config = dict(
    n_layer=9,
    d_model=768,
    n_head=12,
    n_kv_head=12,
    head_dim=64,
    d_mlp=3072,
    vocab_size=32000,
    activation='tanh_gelu',
    norm='layernorm',
    norm_place='pre',
    norm_eps=1e-05,
    positions='learned',
    qk_norm=False,
    attn_scale=0.125,
    bias='all',
    tie_embeddings=True,
    parallel_block=False,
    init='orth',
    init_std_qkv=0.0206,
    init_std_o=0.0256,
    init_std_up=0.0295,
    init_std_down=0.0295,
    optimizer='soap_variant',
    lr=0.00911,
    weight_decay=0.0,
    lr_head=0.00918,
    warmup_steps=200,
    schedule='wsd',
    decay_fraction=1.0,
    decay_shape='sqrt',
    final_lr_fraction=0.0,
    batch_tokens=131072,
    seq_len=1024,
    doc_mask=True,
    train_tokens=706200000,
    steps=5388,
    dataset='wikipedia_en',
)
Each number is 128 + 32 x the weight over its row's rms, rounded and kept within 0 to 255. Layers, rows and columns count from 0. The size above them is the row's rms in percent of the matrix's.

# layer 5 MLP up, 3072x768, rms 0.0295, rows 3005-3029, columns 640-703
size [ 97 101 108  97  98  99  98 102 101 100  98 102 101 100 102 100 112 102  94  98  95 107 100 102 102]
[[106 139 155 155 153 153 110  93 166 167 120  54 156 121 147  82 114  80 123  73 166 134 152 154 188 124 155 151 179 194 116 157 138 137 130 116 185 158 162 138 167 109 130 115 117 133  66 132 134 159 143  72 119 145 115 165 113 149 134  77  70 203 152 150]
 [134  80 104  48 122 124 120  98 140  81 134 128 101 122 103 117 141 111 160 166 160  89  68 123 120 109 100 165 195 106 114 168 141 141 112 164 108  99 107 161  70  90 161 161 130 213 116 127 122  48 100 144 107 135 161 136 139 107 128  95 131 106 157 142]
 [167 145  83 118 121 118  99 103  70 153 122 141  95 136 105 188 162  42 161 116 166 142  77 128 155 157 120 161 157 128 155 162 116 145 173 138 131  95 139  73 110 123  43 136 147 121 105 110 115 156  96 117 100 144  95 108 179 132 146 141 146  85 144 131]
 [ 76 195  95 110 142  84 184  62 180 141 142 206 119 120 128 126 142 159 134 198  62 105 125 121 162 121  68 147 100 133 108 105 113 118 130 134 157 111  85 153 121  59  88 144 172 152 127 178 118 138 119 126 171 131 176 117 102 134 127 172  58 136 108 115]
 [111 153  77 144 131 178 114 145 152  89 119 136  98 133  77  75 115 127 180 103 141 127  97  73  98  44 134 135 173 135  70 106  98 142 157 129 132 172  89 142 105 101  48 103  95  92 186 174 165 106 131 195 136 124 132 157 119 134  58 119 164  96 111 160]
 [132 126 129 148 111 129 145 133 111 106  85  90 157 163  89 116 128 136  78 133 109 169 135  81 136 142 143 127 150 137 121 206 146  88 184 140 175 185  80 148  71 131 128 121 100 127 107 115 148 157 102 117 143  88 105  76  39 153 158 142 125  94  81 164]
 [121 148 125 130 126  52 114 130 166  92 126 131  76 133 168 142 133 198  99 123 103  57 143 138  59 142 203 116 154 137 167 117 112  94 136  82 141 141 161 119  62  88  69 101 128 134 118 116 104  98 142 169 126 151 111 109 117 133 133  99 137  86 131 154]
 [148 119 125 109 113 112  86 152 193 129  98 137 185 112 171  99 159 180 122 176 113  86  93 144 102 151  76 139 157 119 147  62 111 157 128 131 102 120 110 121 209 132  90 137  96 153 171  88  89 154 157 109 151 127 146 163  73 145 163 111 161 141 138  70]
 [113 171  80 122 106  64 148 135 112 159 144 104 149 130 106 135 188 108 133 119 162 124 152 115 139  89 159 111 173 146 141 128  93 137  94 146 120 139 182 148 125 123 126 134 135 111 133 128 123  77 160 187 151 158  94  90  71  77 147  87 123 132 141 122]
 [ 80 153 138 155 183 195 186 123 137 116 150  95 196 145 177 170 129 155 135 142 161 122  99 103 130  96  76 140 133 158 149  99 122 120 137 191  56 160 147 134 130 143 125 158  87 155 119  90 135  97 134 100 138 157 124 132 113 121 146  90 129 102  74 115]
 [134 136 124 114 108 176 132  59 128 153 103  93 145 118 126 120 122  98 161  92 175 128 134 135  97 139 124 151 138 147 149 136 123 159 138 154 145 124  84 119 116 150  98 116  94 156  58 100 126 143 208 151 108 123  82 175 161 128  49 119 118 131  56 115]
 [ 92 148 112 142 137  74 108 134 121 127 143 166 158  97  89 146 128 116  96 152 123 123 158 161 128 155 111 125 165  97 118 161 118  83 117 107 151 151  82 176 147 120 164 104 121 140 151 176 144 202 132  79 153  91  86 120 162 104 129 130 145 141 159  72]
 [110 119 127 107 156  75 126 144  91  95 107 141 127 153 136  47 123 111 109 111 120 109 129 104 170 151 179  93  63 151 158 143  84 142 140 117 151 154 172 176 110  90 122 159 102 123 124  82 129 196 112 128 149 143 119 127 112 155 113 110 114  75 138  82]
 [138 148  91 122 177 158 107 127 112 150 163 107 151 118 132 133 133 153 116 122 124  92 169 108 141  95 129 163 140 156 160 117 213  92 180 184 109 164 204 156 107 137 134  34 121 110 143 182 157 139 127 179 114 154 127 127 138 125 141 135 145 172 204 109]
 [208 158  95 147  70 124 116 115 136 133 136 151  50 149 150 137 166  74 175 100 165 139 163 167 152 117 125 132 124 160 133 135 109 160 102 124 136  82 198 135  63 141 138 148 126 133  86 153 144 139 117 128 116 119  65  99  41  89 134 188 159 117 171 114]
 [ 78  94 125  48 121  87 138 164  88 150 133 143 109 199 114 104 124  92 121 155 110 139 174 141 160 152 129 121 108 195 135 164 114  60 126 129 117 143 125 150  93 156 151  95 106  99 114 112 133 121 148 160 158 124 107 173 154 122 115  70 168  43  70 139]
 [122 141  63 172 105 138 230 174 127  93 141  76 137  79 128 166 132 116 168 130 132 134 111 145 135 134 161 114 164 113 143  57 127 118 118 129 112 127 131 172  85 170 111 183 119 174 112  93 156 148 127 168  82 160 142  90 101 136 152 147 131 155 116 114]
 [ 73 124 148 111 211 188 124 113  90  59 183  88 123 140 123 162 159 143 103 135 139 118 147 104 135 124 158  94 148 155  86  85 102  54 138 116 114 144 120 139 159  74 125 130 145 118  72 123 185 116 119 130  91 107  83 133 149  56 149 127 134 130  84 128]
 [122  98 107 149 111 176  82 139  76 150 112 141  88 157 129 130 119  86 145 101 183 144 161 152 101 179 144 147  90 138 152  82 137 196 162 144 123  83 146  83 115 131 126 189 111 171 169  61 104 118 156 162 158 144 115  68 103 124 103 165 171 130  83 121]
 [157 135 148 131 100 120 108 175 142 160 165  80 109 117 154 126 116 101 191 172 125 133  86 142 182 153 118 165 143 186 125  75 149 116  98 158 125 161 179 176 123 102  90 153  83 168  91 140 203  84 103 114 107 156  85 153  59 109  87 118 116 113 157 121]
 [133  54 177 102 132  63 176 173  80 107 133 173 119 165  89 117 146 160 105 173  78 113 154 165 166 118 169  66 126 109 165 136 129 164 170 160  45 127 120  81 134 112 113 161 174 104 146 166  87 142 144  86 163 143 131  86 159 107 120  91 108 124  75 124]
 [173  88 143 114  92 125 145 111 136 174 113 100  82 137 147  95 122 107 145 118 128  70 161 144 123  62  96 137  83 147 149  93 129 133  91  90  75 179  92  96 128 103 120 138 100 139 133  91 118 110 168 180 107 161 100 167 102 165 150 125 164 116 150 129]
 [110 186 125 104 110 150 187  73  84 154 161  89 125 153 127 177 168 106 114 122  38 125 120 131  89 150  94 106 148 128 200 142 154 111 167 151 101  85 172 186 142 105 124 120 173 153 120 133 101 180  97 128 167 165 111 125 133 140  89 143 106 163 165 173]
 [106 149 127 118 125 119 123 101 160 144  87 100 132 110 139  77  68  99 145 112 144 143 118  90  97 122 125 124  73 168 104 196  77 108 191 109 153  92 103 123 113 158 137 145 140 142 138 151 133 104 115 141 106 133 152  79 166  81  90 210 148 181  86 131]
 [137 151  99  90 125 153 109 195 113  61 112 163  75  71 159 105 141 150 136 102 161  81 129 149 137  56 149  75 120 193  92  81  40 107 129  94 154 114  73 161 113 108 125 118 127 162  67 104  88 177  99 104 111 152 121 133 148 110 145  95 113 147 155  85]]
# layer 5 MLP down (transposed), 3072x768, rms 0.0295, rows 3005-3028, columns 640-703
size [103 102 103 100 100  96  98 112  99 102  93 102  99  98  98  99 106 101  98  97 100 103  98 105]
[[182 139 131 106 130  92 156 124 149 145 182 163 138 134 167 157  75 156 169 112 100 174  94 112 110  68 122 152  86 104 140 156 184 166 123 118 117 179  92 173 139 151 123  70 102 169 121 128 144 196  80 138 105  98 124 133  92 150 120 129 127 112 120 153]
 [136 115 132 144 101  90 119 160  37 120 130 115 122  57 168 118 166 110 128 109 164 147 154 147 116 131 128 124  66 117 139 147  97 128 116 124 164 101 134 150 162 111 153 142 168  71 164 151 116 129 121 150 146 115 136 162 107 109 110  96  92 128 185 110]
 [168 117 116 179 104  89 138 121 119 131 125 149 105 137 142 126  94 131 121 119  81 102 193 111 191 153  73 141 192 118 205 103 158 161 103 140 133 159 178 150  91 123  83 118 144 139  95  85 109 118 111 166 100 122 132 154 161 121 125 141 131 153 193 127]
 [203 159  99 142 176 150 124 111 141  78 201 154  76 157 177 131 137  95  51  62 146 190 133 112 117 139 106  81  93  97  87  89 142 109 187 143 126 123  82  87  87 154 113  78  73  72 119 152 134 148 119 117 169  94 104  79 129 170 145  76 118 112 139 141]
 [142 134 183  69 136 185 102 137 155 145 199 220 187  57 125 155 184 117 164 161 116  88 114  85 113 108  92 113 127 170  80 139 151 131 129 130 171 138 124  81 123  87 169  81  82 107 113 189 134  68 158 137 144  67 116 195 161 107 124 190 132  84  94 164]
 [162  69  84 108 151 132 137 101 137 108 118 149 111 103 163  96  93 111 145 124 145 166 157 150 165 185 150 122 135 155  90 132 135  94 112  93 131 120 120 166 127  67 100 148 135 159 190  77 120 115 120 166 150 182 183 129 147  90  85 164 106 156 106  84]
 [128  92  93 104  80 142 150 150 128 182 133 170 108 167 150 120 106 129 121 180 128 171 130 109 123 145 134 135 119 103 169 118 150 147  91 151 223 142 166 134 108  70 146 124 120 109 153 124 115 136  69 113 127  92 167 114  82  74 142 110 150 146 130 145]
 [147  70 143  29 158 133 155 158 129 160 137 136 126 154 186 131 143 125 133 166 143 121 135 136 167 111 162  90 106 127 128  58 127 138 148 115 156 118 160 149 157 103  72  60 150 148 110 180 162 104 133  90  99 118 116 114 136 160 184  99 137  96 118 134]
 [129 107 135 173 151 117 113 111 114  79 126 164  46 113 149 109 110 141 222 115 152  79 124  84 110 130  92 139 136  94  88 125 147  84 111 174 152 118 167 154 132 113 118 146  97 117 111 117  97 153 113 114 158 144 150 137 128 139 119  90 101 130 116 137]
 [176 139 129 182 110 115 113  60 150 123 115 143  88 101 136 173 124 106 103 129  68 113 114  73 159 119 122 138 158  97 198 101 155  94 138 159 189 119 152 129 122 191 176 111 149 133 142 151 107 122 164 130 124  96 105 170 138 104 175 142 118 110  81 104]
 [111 150 145 176 167 120 134 136  57  54 108  63 110 145  90 124  60 155 123 173 141 122 156 113 190  92  95 201 109  97 111 103  85 110  95 145  84 131 122 158  86  96 102  92 138 136  68  96 147 141  99 148  87  88 121 101 154 110 109 146  96 130 212 154]
 [155 155  93 144 107 146 168 129 135 164 136 149 145 182 183 118  93 221 141 115 110  92 145 122 146 135 104 166 105 158 128 129 139 104 113 178 162 153 120 194 163 126 172 126 167 123 113 195 129  88 123 109 156  81 137  80 197  47 122 109  45 164  83  69]
 [ 95 141 145 149 120 115 146 125 135 117 127 191 145 142 135 133  87 128  44 152 169 124 136 119 141 164 108 139  97 177 137 165 142 127 107 150  90  99 111  74 131  49 151  88 158 186 155 157 144 115 160 151 198 144 115 114  84 128  85 125 118 133 156 110]
 [ 60 109 161 150 109 108  93 150 153 112 157 104 171 134 128 146 103  75 114 129  96 109 127  89  97 123 133 158 187 185 121  71  46 106  92 113 118 112 103 139 133 106 141 170 205 103 148 174 124 146  86 105 119 122 116 163  79 111 104 147  80  82 150 130]
 [150 158 100 109 181 110 101 183  98 136 131 130 106  98  95 128  84 128 124 139 128  71 153 156 110  96 169 130 119 130 148 105 149 108 100 142 169  69 183  35 193 105 108 118 145 116 125 120 158 115 140  90 156 234  98 168  87 184  44 106 136 119 106 164]
 [129 119 168 156 146 119 125 155 148 103 159 188 137 123  79 142 140 145 128  93 125  92 104 178 119 116 106  96 124 112 115 123 127 225 175 137 127 117  91 115  93 157 122 159 104 126  96  93 127 139 102 113  94 147 146 132  89 107  88 149 171  91 119 168]
 [154  83 123  71  88 118 184 132  89 126 143 110 151 156 135 108  95 115 163  93 112 141 137 113  98 118 138 116 152 152 154  83 140 112 109  88 110 139 154 132 177 125 110  82 161 155  81 138 148 110  80 124 153  64 174 153 145 125 198 175 146  94 124  95]
 [200 173 196 115 148 128  95 145 141 126 150 134 137 147 156 178 167 138 169 165 186 132 150 108 162 106 111  66 104 169 136  52 104 121 148 154 161 237  66 114 138 144 141 125 140 149 123 141  98 133  99  98 158 138 115 136 122 150 126 164 145 152 128 138]
 [106  62  83 151 161 118 189 118 108 161 110 132 118 110 193 110 109 167 142 109  99 111 135 179 140 145  78  94 121 113 127 115 162 139 133 147 151 108 130 114 165 151 108  71  79 193 156  48 123 121 135 134 167 106 137 169 116 110 159 171  89 166  90 104]
 [114 153 115 100  46 161 121 137 140  87 148 185 119 113 113 112  83 103 145 157 139 154 137  95 121  79 103 137  84 175 142 156 129 140  96 140 129 124 132 149 128 170 151 135 126 121 167 108 146  72  96 116 134 132 146 138 110 151 107 132 111 117  85 106]
 [152 155 172 176 117  71 134 121  76 162 141  82 104 155 111 103 146 120 114 181  64 124  59 143  78 179 107 152  75 119 160 156 152 120 169 126 136 124 123 148  62 119  99 118 156 152 132 130 136 156 147  45 168 146 118 142 135 139 124  86 123 107 146 100]
 [138  89 139  99 101 152  84 104 114 165 187  94 114 138 146 131 113 161  94 193 112  86 211 122 140 109 110 174  83  93 147 121 105  97 176 170 161 129 173 160 138  77  95 143 126 136 135 143 143  83 186 125 173 144 135 179 110  53 113 101 169 131 123 140]
 [181 114 121 103  78  56 129 100 148 156 123  84  93 107 103  90 161  87 168 157 168 127 166 109  80 127 117 185 105 132 181 160 176  84 178 132 140 133 150 163 105 153 101 185 129 123  94 133 154 135 118 136 146 172 118 118 141 142 213 149  69 139  95 140]
 [202 148  75  83  72 110 149  83 120 162 132  74 117 153  91 168 120  83  69 142 116 168 124 171 175 120  68 120  86 124 178 128  61 133 133 120 128 155  92 111 128  86  88 106 100 155 106 169 128 136 124 159 150  91 119  97 176 158  94 166 153  91 163 149]]